Each number is 128 + 24 x the weight over its row's rms, rounded and kept within 0 to 255. Layers, rows and columns count from 0. Numbers have three digits each. The size before them is the row's rms in percent of the matrix's.

# down: layer 10 MLP down (transposed), 768x96, rms 0.349, rows 229-297, columns 0-95
# up: layer 10 MLP up, 768x96, rms 0.393, rows 230-298, columns 0-95
down229 095:149120173126119100140126130147134077137125090070122135112139099100095149191119086094116112137119139121108144087136163150155130094119155143142117143121131156143138165118121120089123121118161155103125092139134123088133118090103062123139113140171137097166108109120138122107092122104111123135
up230 109:150115172156150123122086113148112139118137152137141137099111156156142129136096134115107151116115126144123134136133124123160049119106130134117100093121138115083186116142094133116161160154108143116110108122077147102127133116132124126132148114118096132073100108134158157165143182155130140075
down230 099:133144112109088105133118116113150119129129085132143124119168140155123152087162106091150144102150141125103140145165098148141104103179118125141124149113120111139137153117101127106086162104144131136116134183132155112087141144075102133099119124109164136147114135073113149096116101168139073157
up231 107:120140159114154128143070090153120112130113093171120133111137120112133102125131152100080146115142103132087148120098151133150095146170146111133134078117113137163083111117170154107090182108150105113081121147123142146119108161133085089138123099129133152141111127134099150138131111105168139130
down231 106:149131121151119093155107131077142100118144117126145137135090148131159166129170165134136123120135107132159134132125139088144099120151154158147089131125159138137123145116100140115143151157115161058124078095129177112139147129116107146109143139122197092126174126116141123144100133171110111112
up232 103:140121110094140163095139133095095115104162092149152165102117128099115101156101095143127124142138141140181133136137123153165109148159135093085075091162127151134121127097135139130127128070111127102113165120157128135115156151143155118107119135158160097110132094128130126101112080165162111126
down232 104:103093136160115165112098136130146111147145144129097103121141169123119112099171130161145108106158152172153130092151119130109140145109122143119098128111140124109149108114149109108185118131168122129108063091142120138123079086114167126099139085124139148114173167121135097151105139140096131114
up233 097:125126106155108124091146138152076101145123122171132110093124175181128147117125102077139141162149130148117091079117157159143108103124126129115110124117130137100159108154105124083131126103169120152116152120163102117134155132128161085119146149088112103117136133136159167120132173147161149109
down233 092:129114103093132153095136140114158142151105084167126144125125090117110055123131146131123106166104108089148106137125113108128175134145122113102149118094107131133155160129120073099177170115071124121130104145150103095131153136155126132145097101120135127143099149147099165116113161118124118120
up234 091:093172130129076148141095161131160158122091141130095128134108145121126124126150104138093140139118154139119110105140136149182153162143141181112101089098147129120132132167155160110103127180122094132132094110147092177142150124134139121114103113150134190135099131090125126124129135112156137154
down234 081:156096133115094081145140192137087148138151107129105146144149118183094109124126102124152147142159114128116109149104157139106087146147139133164138139122107122135123091132098128171177111135140166116119135149089149118132152112161136105119148158114118114142157097118115166108126151164135106072
up235 085:096109125134120120101124087159098096098133142154149163106121151152156128150145130092130063133114145093075119131138132132130133136129134158075129067155111113124143158118139165135125143115150148141114109140100088117155129103139127138065140166091101141150146168137116150149164149148126111131
down235 091:122110137138099124133135130133083090084110139144141124143145143122201094148114126099099076095121117139091119154127122132086175147119113148095135137122133131114127117136072109114138137115102107135144099147116144073138121114155105121125102095156148163162121142113132176141174148146119138171
up236 095:111120103132156123107141124120093124147124117143133162121110119137134143158129130154120167145094104141130115173140156139149163194097154089090125084131102113142126096109131170093149099096139105172130125129114140111191145131110148158070102163116155125110122115096105126119094133123114155147
down236 086:173155125134091136156125129115123111116134102124141155118111149107136140106101152102144140125104169090136144117144112139131141106114128133111084124131107181170094084125151134108120167111135137068118088126120167125120130121140077144135144083168118092168151156117186163140152140135127147107
up237 099:137105143131164109101117137135176163108101120153100118088135157116122079142132148136164149135170147079138104174154088083123132103146108134163177133149124133143085137125120125118103124110138170141151123149156119115119129102123070151109127141097093116171127126122104118132099086109120123108
down237 097:132082097145131132173131145149166119141136146105125160107104134130115129101177149107148150110146092120148133153143126149158162150120106088073136086152080140112127113161126143115153160170130110144093103143104114164171133105137159148139183129132150170121121138125117094091118141150129135115
up238 101:159118083148158136122110145140137082115065110116130082073146192131140105124105136156138167115137172105140155135136125127099088119118129127149142117126101118157151116110131123137128122129138083080097174136162119132153128119114128143084134129130168117116142089138123137118131083110138095154
down238 099:104112131119126122111159131120142167182148137109118106114121103135127135128107142143073116140100075176172094154147146132135144117090141165145146092077123123120108159117101111108154103100087136128162135086163124102138137135146090169139107088123125138144152132121145095145127166153102145120
up239 089:154084092156109102109159114140097119092090125151120113126145145185171160164096123138120119133106163154082101105138132117108123116164106081105160118131112121138133103152156144123108157135087126165146157114149144186105123150132119127152155119116092107124131168137137110129126111166096125112
down239 088:134115153110118153143117135153122143109139107100088108131122144110101114128142095157128147152126111140086149142125099156097112133112143126130183146136116187111128081182133134110117124120160133170163091111109164102151122168062149125135118127151094151118121132139128119127173170143101141085
up240 108:092133194164141107118134156122142147132105104132106135131121138110079123114102149142100118118146159155131122124132128152121111134153120108092140122103164154117156107147098104097133105110087145141141170108126145136131119145106133101080153090075169128147107096149109107145083083170115149102
down240 093:163134157126114115132145126128140155105173098115128080171128129155101138118092082124144158112114132153122148103135141145106086126132129096128107134115109122108157109145151115159088126121089141139146123101099108106085149162165120100102185142169149164120131099139127094150139117181134125170
up241 099:139157126121142135127107127159149081116108140131108111129081173150125115133169095106155051125168198155095134191103157140129140114105149100157104137117128098145118122132087163151129125142142115142105093156145131121146151141159118134124118115154118128134145113140151129108128130137107162092
down241 102:131150078113100077145122131134112125146153168132114103110129144160150149172157105112095140151187119127188106095108152166096150125109127131109142137117133149171106122152187121113121129110146084111172097116115104100132148113091135115155105155098151123125127123118111115108140102132146117146
up242 102:150126128128157153102081144163113123126101114123120141139135116133080113111146111156139189163088123103144098132090132093126112131099105098099128137159130127099136149134163114114132096145136147108148150181096122175147133144143122139136126113109125127107128088143055168130114101091110090154
down242 098:120093151130131117081162130084109175107117124132100136087153104120168146134140155099114120137128163115127159094155108138101113156123143171171151140115129138141121123139138117105114169147170088109156100123156116116159102121132139116157094116113060134172123141131172107172135129129129135148
up243 100:113134156134114158167131124133128155095152120139155111134137130114206120096163107127081166111118196077097133118117126156144103135133106125166114132107172123100117113106140137087116172157143133119131156125130094134096127116134097117141129136144149136101156150133143142121091118092109115175
down243 104:147138166104110156108101136119130108127129141127135079139116078117136139121135097154133151152118087088132095134132093101099125089095064142139141158103109118139119083103150155139143137117137156143120202134147129136146135193111116150134109127122125141132112103126120178100158123117153109157
up244 099:118103137125096100122139098095138104092133129140077137142103128135113114070162108100163120105138158108156133139116124169164132086125072126148122103109114097129155140133106111099167166137101134052158136161148107079159120135123140107119138133154131125135162113114101122142137138159136123138
down244 096:132076106110174096133110145088123098140116122101126093131151110110125152149164124117167097096116106152160117113136126110157162140079102120147100142133152104142104120089130140062122153152110125149094102102119123147120146096177146126105129142141098159157136124180142103096124126127118125096
up245 096:137124119150115148092118118147115106122099115135105140171128130094098129163150121133152142153096136113143094119188127138103099082097119109150083099115157107121172095123090157115136154141138120092157110107112103173141143085114110104143155133110120144128132102144115142171130093160097175149
down245 089:134097129129135167115134120148159150120133104146107101114140140193141111130102130163157116134120068121106154113102159167112171122178148120117159110138161133130177117081099150132151103091129090142125116096130134093142103148144127100144138107106148127124178100129126114070128119107146138131
up246 104:134134151151122119111148058100140155125119129123163157129103166111145127158124100105112131076116121114131145106146158114129119113157088127134169155158083100114122133104133137124129103154138162101148150132135093089075122134101153166137128159108142101097155166130104140158165080118112109142
down246 111:166144085131116147151130098175154099103122105091141097106124134170135105150145152133133108140116129103178115124139168175112116148128126112113108130114138109179096148109126129139112161126124143146077109158138106091116144091126143089175125163080138139158160142164127146156163131138138137143
up247 100:111124131124100124130094131123099157116131106125168128070132141108103177150120141150138123162093117119144180152135169089132124159144154109143102153135183147094088140177161138107098112097115082122130149161167144116145130118149162088125132120136123105141165143136110101145098138131152120122
down247 091:105070123128112082107097120141100134137129119174132112145138119089148115152183140141096126093121150131159103130172103133161148131154103110139131114156115142149115145137120154116173130096089161140150121170151131128090117102160111177103124114172098127105117138123119113139149096096136164104
up248 100:118134125134144139109153090122113150152100094165129132120110115129137107098082144159133146163115134130079162134105129156186141144130142101137124108135141106137129129106129083112146180181091115120109121135092109128151099180162091171123145123152090096151101096143113136148125115144136085116
down248 103:131093148099112111106134122109179113120082139159108140120113127090100105159164165099139138173104111135163121148129134109133164154165124101119111151131132137148115156159086126102127154133103151126144155118138120180148165121119182135080142127112139089090123127125109088113171135153137124157
up249 109:105125161138143118152133168170107121130139134169143179059112156130132113140097123143147113144105188133188148112110116098176152118113157116111157107132129161126134147115139098147138093097147114156131124134129105167132106097089130104112161153133130158162117141141116080139108121127142144113
down249 079:094108085109127093136096135095143145120131113142135128149109099151147097124122090159114063115118093111103135112148146090137148109103076103137150122129135135129139125097105100126101142133157115082120094133093135102162091129109119166121117124090108126114108104122181168098122131131097127079
up250 097:121163107132110120129075120132109089096142168138167135134109152114169132085152144115129097082122193143080135093106115141161139128122142104139118112158113132083118100104133108124143117141133155138107155122149131146108138125120135148150120141141169126105140126123086146165155127063087102143
down250 120:092151174130080130149123119135115148152113138117135177165124130139105078092108100142097134142126109134188107136097125129130136124169122120130113138143143107134116133150156150142147075155152111135114151111089117152137163120118121140153098166084110152149145133106135133132092060083132107120
up251 102:121105152139102149163109131160148156156147142111138187141124162145103153153138082107151116113114119106123116153144139118108122099123112128151153111057141084112111115141161111134149119122136140112114115172119158159104128109108164108115162120125117145156113084115163127183152164176103124146
down251 098:108124145124067129142086145107130124106142139126133134155130166144168134092106120117150147102075143132148098138110123089156152096150157167118069167114130111111144133129136155147086178133113137144108139156137130137108132177132079164098142140122124123132103110177165110129123117127101119106
up252 095:073159154121112117115155112153136136111143154126110124117095134096134150116118116090135153138136142120137129171096117129118102144140093075116127116158137104182150077148139150099120133093152128072082112127143114130137176183106125133136154126093129139161108108108117108104130077125147117106
down252 111:101116144116138151178125167148099161119141145122183130141189095112147121087105143099157167100106106127132107143096114152114097131118142119089103153102126132135111145120104092134171132121114118116153122130153128142204151148152157098124106130094149156090133145151117124137114143113134101155
up253 102:116099166131097098138147089115107099146114134181109111138142088126103108125110104117115114165095136124157147137135153158133140136123117128111120156101194109131159138128117128093137114177180131166100113099166106139106131150160134147117161104147139172126138113084166135109141115105088137149
down253 113:089122106119139117104167139141163087143147129126088132162169087141126152091103086165124125134121123118138133153109109146158159141138128119062104155122173118126126152135150100082129163129146125074107128108182135155146112146121117109167101119116117129099129136129127113087131096133166112107
up254 092:145110158131118107114127132105130119109128119135177126132148130107086099130143150137160118117124111141102129158118186104097108163087155126138128129140134145063101114153126124126170123114156137112173110142145140106097185130147070133129124150116130174167139107106110107173130120118136188140
down254 105:133121074139106106111118114120126140132143127136141145134126138117109109159141153157188123118144129054126110155141119119079069136122135118087122147152106115146088101157148154154164139083102109124148130114133138119080100111178118176103115139175157132147111103124122157110125129152125119130
up255 101:169116150118161140077137150132125184124119111147117119148126150081119160136137100163143164118091109082149135089119121125148109137132127152108162182117139140157087076121142111127148099117108127068156119142147111139108112114097147145113140107157103152128144144097126094150143143137120170150
down255 106:178147100177137147165146116082133148106158117112123157124100107165128092130141126090138135101141172125107115128114120115121147108163118134097154151119082126140113148153192094131103094112083152122150102118116126113135126155107156127139095129110139082150128101172115141139137164149106100107
up256 101:144106152135125158138115194147134111145131147133103136109125127115118126144174121061128136155134136083136098136099156136113090129148123117119140143168142083102130102138119106118125114131163208134139156092129168141130132120133085129074108099123133112120090149133102127133132135087132125172
down256 092:169118141125101121158126111117140133112121143179118158104104135120107160147114071140108132080103070136102121161115091126153140108122115111167165168100155163131107107154114083111143118170117133130133148133125127109104087145085106122112118113122152155133148108144109125092127159101140134179
up257 092:115154112180138152093139124137106124144117168126132124143141135083121123136107171139103102161127140143153165117135086125105154144125125082104123125100115097110167137120104159131092102131145123130110155093130140092129128130095134117149117080102136153163147159083125146182147068147098128101
down257 094:096153166138154118130143104144171131131117143080107151133084126149145136101123109162157109122135100142100148120125100110135159141139131115147159154156139115130131175131136180140161141162182077122126147141145107112127153063133156121111133137123160110115125151131126097102166121093083159152
up258 105:112141078121126133114173135141125162112113116137155149105123130183174127145097141108148114130146121170137126131072142125115142151167129103151119112133139151101113106132147089128121134119156122124152146105080130092120134142137129081133127086108193115086149124073092118110160127117142170133
down258 101:109113076129116146084108156117151162136117114079079103156178129152150129141110139149116083134133080173119131107108106106153137140141136102120136138144119111164086130136106090099114139152129145161134161125130150159113081148105179150120119114130133147092144132087158160122119101123145132140
up259 092:106139136121157092102144135076139137135078109146114137120097159139139126097147130107137161127130106133149094122137183169133110137140143127148174120161114133163112142125175159123179158118174144140081116128114117152111150078132165121104120140149117082116112098152099149115157116132119166137
down259 093:103120114142150117134099140104096106145147157098142092112117147149135185124091145150098094116133164162099095161176089159096087105144113134145102121097131100154104170152117143102106123137132159116157145171119118145135103144116154164108153109102108142154121142121156089162125133149136102136
up260 101:139091138138129107161101128121124165085172154134132110133158154128144110092068123114135130143143130148157126112134142154113124121120113082107107154102153115103098136133149119111123109106090107179067134144101125105141132135161132137132138099177075161181124116107102135124135182111123126134
down260 113:117121114116129141136142121154137064152105136135117139101158136140126107088094126129139091138141145167123133159139078159106083172129184114121140120114136123113116115125103147144137139144119124136147141167160111073131120116132154092131152067112105106090141186085092121146128153125127137099
up261 104:142110137125154096146127108130116114126120154106147142130139140158144135121136151140219134129152113122128158159103107144089102120148110116157145129128116166100150187104169147123120078096149075094112093155131147133118124115108122148146097143161118171079145144095132146141110156132123121116
down261 080:138068131145158143143131101124161118093168147114113118104097175141103164133137177100121101121126115142159134123121167169142132154175140100107124092105142109121129135204094147089098143143143154107125138096151142107152132153147159147172106130085123117131107120106112128122142119138126128117
up262 088:149109110110121091142149141110132124137125136127092147122065127154106118170141087202119117115118090140121142114116108134167134138173116097130134143132119128145104063100108122102149146094122121145155142129082139116130128164129133160113125152079160117127144101106133170112175155104115112122
down262 109:138132132161131143132131154113129102110127155112151137134114156138116160156092074078110113108130050135120124129144138135124079158131120191124127165126129098133113129096098134130160084127150161141113117132094132107137129180160121146131153074099106114117107113108151151115158107102103121143
up263 097:118154132134118118130095126113155115111074192129112134127099126127117103128131101143141101133150153091133127146119135135112133154141113069077135117139096129204084113086180138116176086160135135139143131130120083157110148133121138151104127102137146141147112150146122145147126118139111146171
down263 085:156056086111086183161102103174104126167130116160184161092114136139147136128133169100145148118140113129106118138134141097116126140089122161153124109085112105134139114123105121121117130147114085129138127112138103140137142120116080150143112129156109118136151154156132093154133172140123143142
up264 104:100164131147102147125135144152094144118164110140174142146131135115100134196150120132103133078106156125103127158135088138130126135131178109116117102158189137106090131107140148143133126142086124109090136082119186130135091147135125125085091151170121133106149126128147122124128116097135119120
down264 109:149145153095163112116118115119095138098139145136109150141160124162161128094114116102160127139108163122147156159106128133196104109130106160111102121106087114123169136091191119157121134152157142063157122146112162129170110156132122162114117118156110124153113137132098102124117110113117119112
up265 095:196167081118128125135100115124163097107094124151107168104131140103095106121143149124115133129103160139138145097106148160127105144154096140111069137094123089136152157119151128179200157107098122136129090124153137133167135151143102129127116139129142160126146137127163128118130122104137120130
down265 104:101166109128163140145100126114136115131171130105122096151154127120116137090094086138122132113129083096128074125159117161104180109121083120124121137130100139126101112138128129150106152142095170149100142134125141123159131104127114098145123090104155162140152082149154120096068161148149134154
up266 092:144142116116128133131148130080116124124124173136138148169110107138124153167167123135102094176088119123123138113097115141123103158077160120142116108089139116119173085084163182147142115132135165107122129123131176162165112134126095134076119100102122134130134126145112108131135138088131165114
down266 105:159117124159152120101096110142159085135183114146121125110117168099112133111124165150124134115109178142125111161134072112141094141161147110165095166130120146128112155163133115122142137108105099125144146147142167148100133146095104116139137137096153074162158147100152120130153135112084102130
up267 111:168130118145159132107113100144081118119118096134121136144144069104161138128116118112157113133124128162117152139122084144169163137089120152117108127119159111106132106099162161132146134129114109157106144152095163148163086122146082168115076070113141116096136141130170118149147133119148112115
down267 107:118124157173140123083107101146113143088152120096116140145135126126150107118120145143144165150163103121100136131138148209122093142090138111149093150185088163154142120173112113124128117139109098142132112105114137132112112136113140124137106073113126162151102133077124153125146103135165143143
up268 096:098137120154146140125136155138136166132117110091088145136115107110170099129130116106134136097117118099102163146147151113123081118157106131130133103106153153101163140135125105140140089102135113104139181202127130170107140086155089121111144105124125133120137096114083187151104113121114150149
down268 098:101115096150124113133162156119113133101177158128114093110110120145132135112111088169150109136126110147091093134130114213110122102100147161145128117120106109176124135146150121170121159137117133094132104128155130094129100155124160138107113118176102125148128136117190148139144112096149143110
up269 096:130129144149152133119134100180077133152155110157101162141105132099141141123159128145129169110139105113137110120086139134092142085119126089137138138121102137137131147126132136118081115151085143118095142145133057121120149152146139101121111098124094137157155165139135154189163148166130102102
down269 114:098093104099131118157136126147166115147091171146160076157137134152149147157105092120108149125177133126165099119120124105171161130154103123101130121104147113122176143094107115117117121108138112162126148116153097085153119142130101124123092097156106105111156125107125193138160137137121128103
up270 090:148146118157088086125100139118142097123147133143152105118136122150098112089118137123157094135166090185131113132143145127108134105142154111140157107093123122120127112145130156105152142144103127108117129179123099138118147097114083161104165094110084148117139147091121120120164125075100167081
down270 096:126158142135117109151144164141143108126138129100108129141128147122138170103151108157138115097126177113127094138127069116130066157093120109116139114061106113150113131107165137139113177118154129126123116104076137173112109102119162117185137125168127136120114111123163106145101113157134121115
up271 099:129156133139168135129139129117146155153098146146120136152090105122092121120112095107121112169073119113133110169125142145124134135090131088128123138154098082086101118099092137130164144141118148131099135149104110112129172113067146120149073136113121132102125146132139137131159125113199110095
down271 098:127166109144097168106146141113111129110134137098165165121120162164140123105136097150072104126119119107128110107141107103139114125117119156085113095134142177141139131154115100147122132133089091073149122107165112142125150136174125148099157111148153148137129148124109175105091135120089178146
up272 092:147128119145125115116080148183096148125098108166128116146147128094173104155100128101136107130125150143161124150129108102100137093120136111104162158129102109141119138107131122123104161125148114151153090117123086111144119086122136168064149117085130161090102156131123090170150115147158138114
down272 084:127130119099115143145158096137129134100126189123144166125128118147099125147131113147108135166135060186109150087124097165120156113137124161111139132086104116193118153141137134134140102121133122141115112117120137094118093133171098144116092125154134129111147158087170145105115104103147147109
up273 123:123140133131129120153123129090097083138094162140116145140099125099141099126088110127068133125120135141122121140102112139140109180136132131140148150123148092126186101109120126144158132068122126130127104131174191090103135117123141124185078147137119085154126137129119131134114159107120166111
down273 105:130122109162103102092137123154171180124157085130159142117136135114102170143133147120152134148148132084132125146149132119088145092163100138123126122095124136143079141150133141117106115187136154138115173135090091173159116126123108113085149110107145166104128105124106113125151105151134106166
up274 093:124138111110155109141172100139102111155142131139164180163127115171138101151095123071133166146079121110132155166126130116153094156104143120113132129093134102129163117140120127109141115112132128094116159110112159105156120117116101137099125096050135132133140144118139139184143111155128106149
down274 094:151111131135152128136128129113134126124130071161125137103120122165136118166108134160082139126122100156138145151124117113151111145093129100152123102149107150117094148142211094097153154148141114123148118150133156164139124173123132145173157116094111152152115125065111110154154144137088129101
up275 104:128086149145129097123106159173163158129128134105156126142119095118162129112162107089101154134147157131103133110092115128102111123157096107156117136120181107093110110145130130125122138136092137127150137136131125145118158145155082136100095148116121100094143129100115112077126105046116121165
down275 119:112141162135154143148108184194157106123140160158137162098106130151154149088083136139118132146134135094125109129142134099106153095112137076159157143093165146100129146124120097139134148157138138110128115132174103109124097097103105109135091135089134102162140155141119152146131105116111101141
up276 099:137132112149116121153130156142133116106126091119083074098099139133127120163109153122104105131088148111114150149134132126126150122179085137171107145142117106104129114130138172088095175129087108173163177132108142142113086121110120141134108135153178111122098117114120136172156122119118092135
down276 090:142104070108128102101097135087112147145137135139138123168136125117169153106103107150149135126083127128130136116100132075171120155106118078156156130110131130189120169166131094135152127114132152140165145111126148100149152124172120126114115126157115117094115117115142105176154106141159153108
up277 099:131142158121112144153148147164128145130090088147116104126150149117128099123125088129114122069133121148138153120134203136102149165074113106132155128110139116150101169129153101123144109062118084108120157139168107157171125113120128135119118103110112089102128132100099118143120113140105132106
down277 100:167135140092093132097128128131126110104119127096134129111137129126107087112176157108176121139139146125139106109186152093094132129149134133082128144121121127107126113177122123129144124105145165119165162113095139159149143135120096121072132157162102153130152077107120134089132094110095091154
up278 091:153143156128167124197183109075116136165124148091082119129124127132139145094118106100127114124141133160176113132136094141120130116119123110118179161092131167118138141115120124111108123107131195130107143136133105146119107146146132100113133128121103115152122111099118093134079085114093128152
down278 101:102094084148098148129097094125134142095181130183120119160110102139137118094113151170102150123103133105123120098164128128167157076151119121168105124129127124164110166109095143114133134156138111161131118105122142106131116132124142158093154124114083150081154096121119148124127161120167139118
up279 101:146145165104183130091186155157120159109117060106140095155110136132077149134119141125102129133160112120138169140100126101105105163124123133128117133122153108101148100123155147137103147152106127141094138159120130119160152074139121120148110093190132110123117109124105106124118114141136167137
down279 108:162122103131138162102123147121155123156130098052128139150097110119137136102128131156090140110109124151177126124131138103151142103094124091137161153128133131137143068149159146115090133124137125147094183074121123164124111127129123118151138085114116074130094129137122149129141118161125170111
up280 106:149128139165090117138159131124123123078121124123119110089121105129173152106089102193119123151105150107131141136098135131138125108139110179129134164109157125089133114119128142136099136070141060121146147119165142134141126075105134145156087139117135113104118132108103125146159143122111179133
down280 108:112163152116137134180142127098127107142133085142139124125161120165180099136172136117123090100126119119141121125146130098182160149147119148118137145150150146111113150097144100142144126135089090128100156111130124149078126110143167092160124130131134118082105119085123149127178146127110185126
up281 098:144126136145107176101147114140151143111134101108155099143091073107156128155095118133095133102145164162114153131114121125171127128146126118158139165166164146138117160123110091121135098124155151107136086153119161131110133088161134140122130090131122133096134056151086121127127136090117165135
down281 099:107123091116160100086119130142160132158100142157096117124162139153101118151116126122085130107122104167172093150087148166125132110101159126130120131149173092134111139106081120125124138129145134087094146120093126157146119112123115133134137121181149183112087107181139146124110118113129100122
up282 100:110152111138103131180160152175120154161132100150102140100107131146134168145115086101117128144150123116097163099150084159106087139110107130109158141126103137141150120116168107137144134094108140109152128156106079111134135082148120133149122162140116108072109138102138152116155098110145114088
down282 111:140127172130166113138133107149103089117160139121117111133113104074179180117143157121126142107161108073142109109149110097140128147130131162112095094112119138143130122076142115135122114120122132109129162105144143155150104130171104100124136104083127144094101100150159168137179108133099124124
up283 101:145137155115172104132142102103140146139095122152092158137133118164131148107125125130098128162119149125180147090131099103122124122126149123157104124131111123161137135118155133101178105111122134078115144171147095142171071154144179173101151097133108115088144135137097117136118102140152155158
down283 099:160123133053106095106142107115138142120133150115096127158121129149158090099132127112159147123127135124131154107096124095188117151138157093195141131132092145124106105137091122131137146113161143139107130123123158144158108162091128151151141131143133103100087132122083104158120172114111114108
up284 099:108122134093136125105146167091155113154132102154065152127093099099097147130135129073141121109152130129147134129115139102097085110171124112128135110136144148121117082095126121110069144115108140175103096152147108146154179136100153149126138140141095094109127134144127152166138123161113113111
down284 087:089096139114168162133176116150130149145112137142156099145115084136160110112163158131157115131107170119161147162172156109133140126120084107132131116126075098120121128163144184135148093160159103140154087117136118122122128144106122096125154164120124102095159102141109113139122158137137146102
up285 098:128146134159115054152142130098114135110129126128137142130153133148104115116125124103127101138161154124094123147121147092160144136105122137052146114122143086131048126090143133098140133111136114136137099115127138176169132129134103137152077145104106121134139156159117136126149139111172170137
down285 089:133110130137171148145140119126121093127123156114123124095132107124149158071111112119128120150134126116137097066135096161078132127120086111122081127110130106121145104133125129128140099099117111132157118127134089128133063180159135105163089144165124114145134095103184113101094157131135140151
up286 096:133154158118123144104108149094125145183118125132139135112137135132101118149094133119117172200100145117136128079127113106121156124103127131112142140099139121122121163112140125130122160147121107116115126149093105085146169091182159073157119119187072122142103124133144098136113116132121124096
down286 089:136119119133121127150161137135133124125129115109116161106152153133133124172135082120156120138102136169142124108166108157119123151099139179148167118147150115104182102091120087146157166151146144099123163096111125120123126143136096158081148127089152093090126102154112122101073112123164127104
up287 097:106117147175053138097126141090135086111103121106139135151147151124126134162147161148127146106131119112151137142121170120129143153108129148131152101094108130121120131146179140114118120088148142122068132148136157079145102164119139160105145114095128136144113100093116124136136075129133127073
down287 099:150145120094152204131159148144133134124148131140147138123093140149139117131136103085127160125124120166160126165121102113091073101090139118144097107143127115140096130128112087169163091096175141137165127116100098116098120107108103120120113110122130092133116153127092141091103119102111156136
up288 089:112141145145184125105138116141140129115117109131123136103124117079110124153103180158124131137088142133142145100109089130159163151132078108130155120116123148122122127136150139169114132077143142191109101093116136130122144110170165100124119101118100181105107149120141149158143165081140137155
down288 088:148070194093131140140132130142131130127125118135125165106131121111113179101147162111127097129149122147132131104167162096118155160093130106168130138102156113134153120110105170140103096135097129105117118187153131162104128153120132100094126148121140082157119132147098127103125157168099117113
up289 098:116109115121111123060145116127131091141132170141108126126105172123116157141103152164162138115115124153160095107110103152142143057102148119122146100099131144110124129127160147127098089125122131087106143121103107148149132113109094121114093142087126162131168146123125086175149167160138126115
down289 103:141171150126153091153143117131180097123119091126119138118074122133133145104127094123124112102116153116167117144113130184139108155103110114137165142155132105113162090093100130124089124137146139105104158124152089143114130118136139160102128135132160127194128101167185142118160140118147149144
up290 100:103125108130099099129128123121131148127116124142105129104128160136183155097160140121107105138177099119141134156123118115122147126120142163118134133150153134163156121103156194123121138088150081140084129118092122126125129060125133121069080136124101139108136123125129109123130165132160156186
down290 088:086092101135160120109143126116167095116150093184159102124147119122118108118102085155120147131105146114091123116140157140154105150097120107130148099134129105113130117111099071129157104150084163118104145117176149123112086145107125089112129126158140120098110133097097167103149091107134118117
up291 118:142149136102113157119133151130112144144141097138118140142080082145128098154106104118131129073119121162147150081129152118083085082153167106147142123135135160108140142120115183095105138147107110149107114146146073089128161122106099106140173147132102134108131113137093129167111115126121151127
down291 118:116118124138111120151126140094161133149098158166128129115103131120145076109119154129042085159111155164128170153143133101156127126150095186105139116142120145097154122164136111133107120114152119086130130135155116135147077119134104147143147117131146156130116119168146122156124146115148077132
up292 107:124154063148145095110136168155127118112113120125118124111126100124189163129161116114171113126137135184123127158116123097170110156159139099082158140085122127142123128136111104106124109127138129167142124089123165087139153138104130114095129126087156122125143101105148104133169164132143162131
down292 105:112106114081171135111128129145136126142132145157122172169129125130144130145134204115079102119158118108163129117156131139131167123134124131109155103138105164116122119162110109129107127143128157133076119120124163129098106144146130109139120119061145121136092165112189156098154146107126103142
up293 097:141147123168122089134123162108124137131171116119149102129106155184134142098129124133099137111145147138136105107156155095073154137125150091142126137161148157152105117131103154080139135142136150161069117123141133106116112129152109149096125175155091119140133132091088127093125162115131181117
down293 096:108116110136172114124128130089099170132093119105158134120136154137090167130125097153126095122099128122132129160101115118091125120129128120153135177102088140075125131114109151158195143142125134130104114118115088135166130136132145170136143150113096121151080092139110132163147161148093085131
up294 090:129104155146143119075134137171165104123114103158107130104122100108101187153124134151110096129171152109155141142123160118125113101133119067177107121159139121106129134122080105132166157134114125124162103122134124103174155126130107179107151125099106145130113130141130111170136119081117130115
down294 088:108140125124096133135130130116106132158148142071104156109114116128118140134102140112160142110139095136152105138157151165122145129124106159107111128073117132157151124084115143112094079148122125164137183153148155155159066155132106151155129156128120130115161173098130120103088138154127081125
up295 116:158122120105140163097131137113157128162118146170120095148134158099127178149132112092167136128132153116127139114153148125131096124137114129168125140154122124136150086102145089089159074101098123149112149130100111152170118096090140075127100108104117093149080117132135120157171109133130115114
down295 106:106139159134098154115110102116128131103111162145120135099129114117095116119037113139101132131130138096114122153128110114101129131149106118151127132120120110131160121160145107105105071182158162139103154135093141128078143137144100133143082117150158128108108116116130141069181157126120124131
up296 096:155136104130127116102082122102139125107160114132168154139161153137142123119131121103137159117156171144076101103114106117138103095103127128123110160135168112135085136116157145105154172108133101125067156114155114126141112146092163181109095128168134125096133120163147103130167154137144151121
down296 106:116179126128127108172107162151130160105125145151141151159162112147096140098128128151150107128138112127096149136102163161122106130132121131107130137109137143110098115120180094096122122079101104131066082117122178111145115149115143114131129168165143124081109091151115126122137147166087128127
up297 111:086141145170094147108095156072114159117124142111153122068102109110183124117107111135141170110117117163114079115094154101141108101113111111136145116131145128111130122181129120172155135096175147108110125170114104128136127170152114143121120146154144105123121116120114112144155122093142108124
down297 110:104138153140117151179113166150174093104147132102151121111128159121147089121137150115120141108104135127171119159122152150090118137122073138093106112145153096157105118149112163124142121142112172104102144089177148108152101129139128132113160153103159111088096113091141101121135158145118159117
up298 097:154133134097127152129130143121143117144094127098150116115112177113159184099148115121110151082115068144098134161133133097107108149150103103127102149146117119104146105100175130133148114109150153134125092170118147188113132136123137136089146118117151158138114072093120143152142098091141115136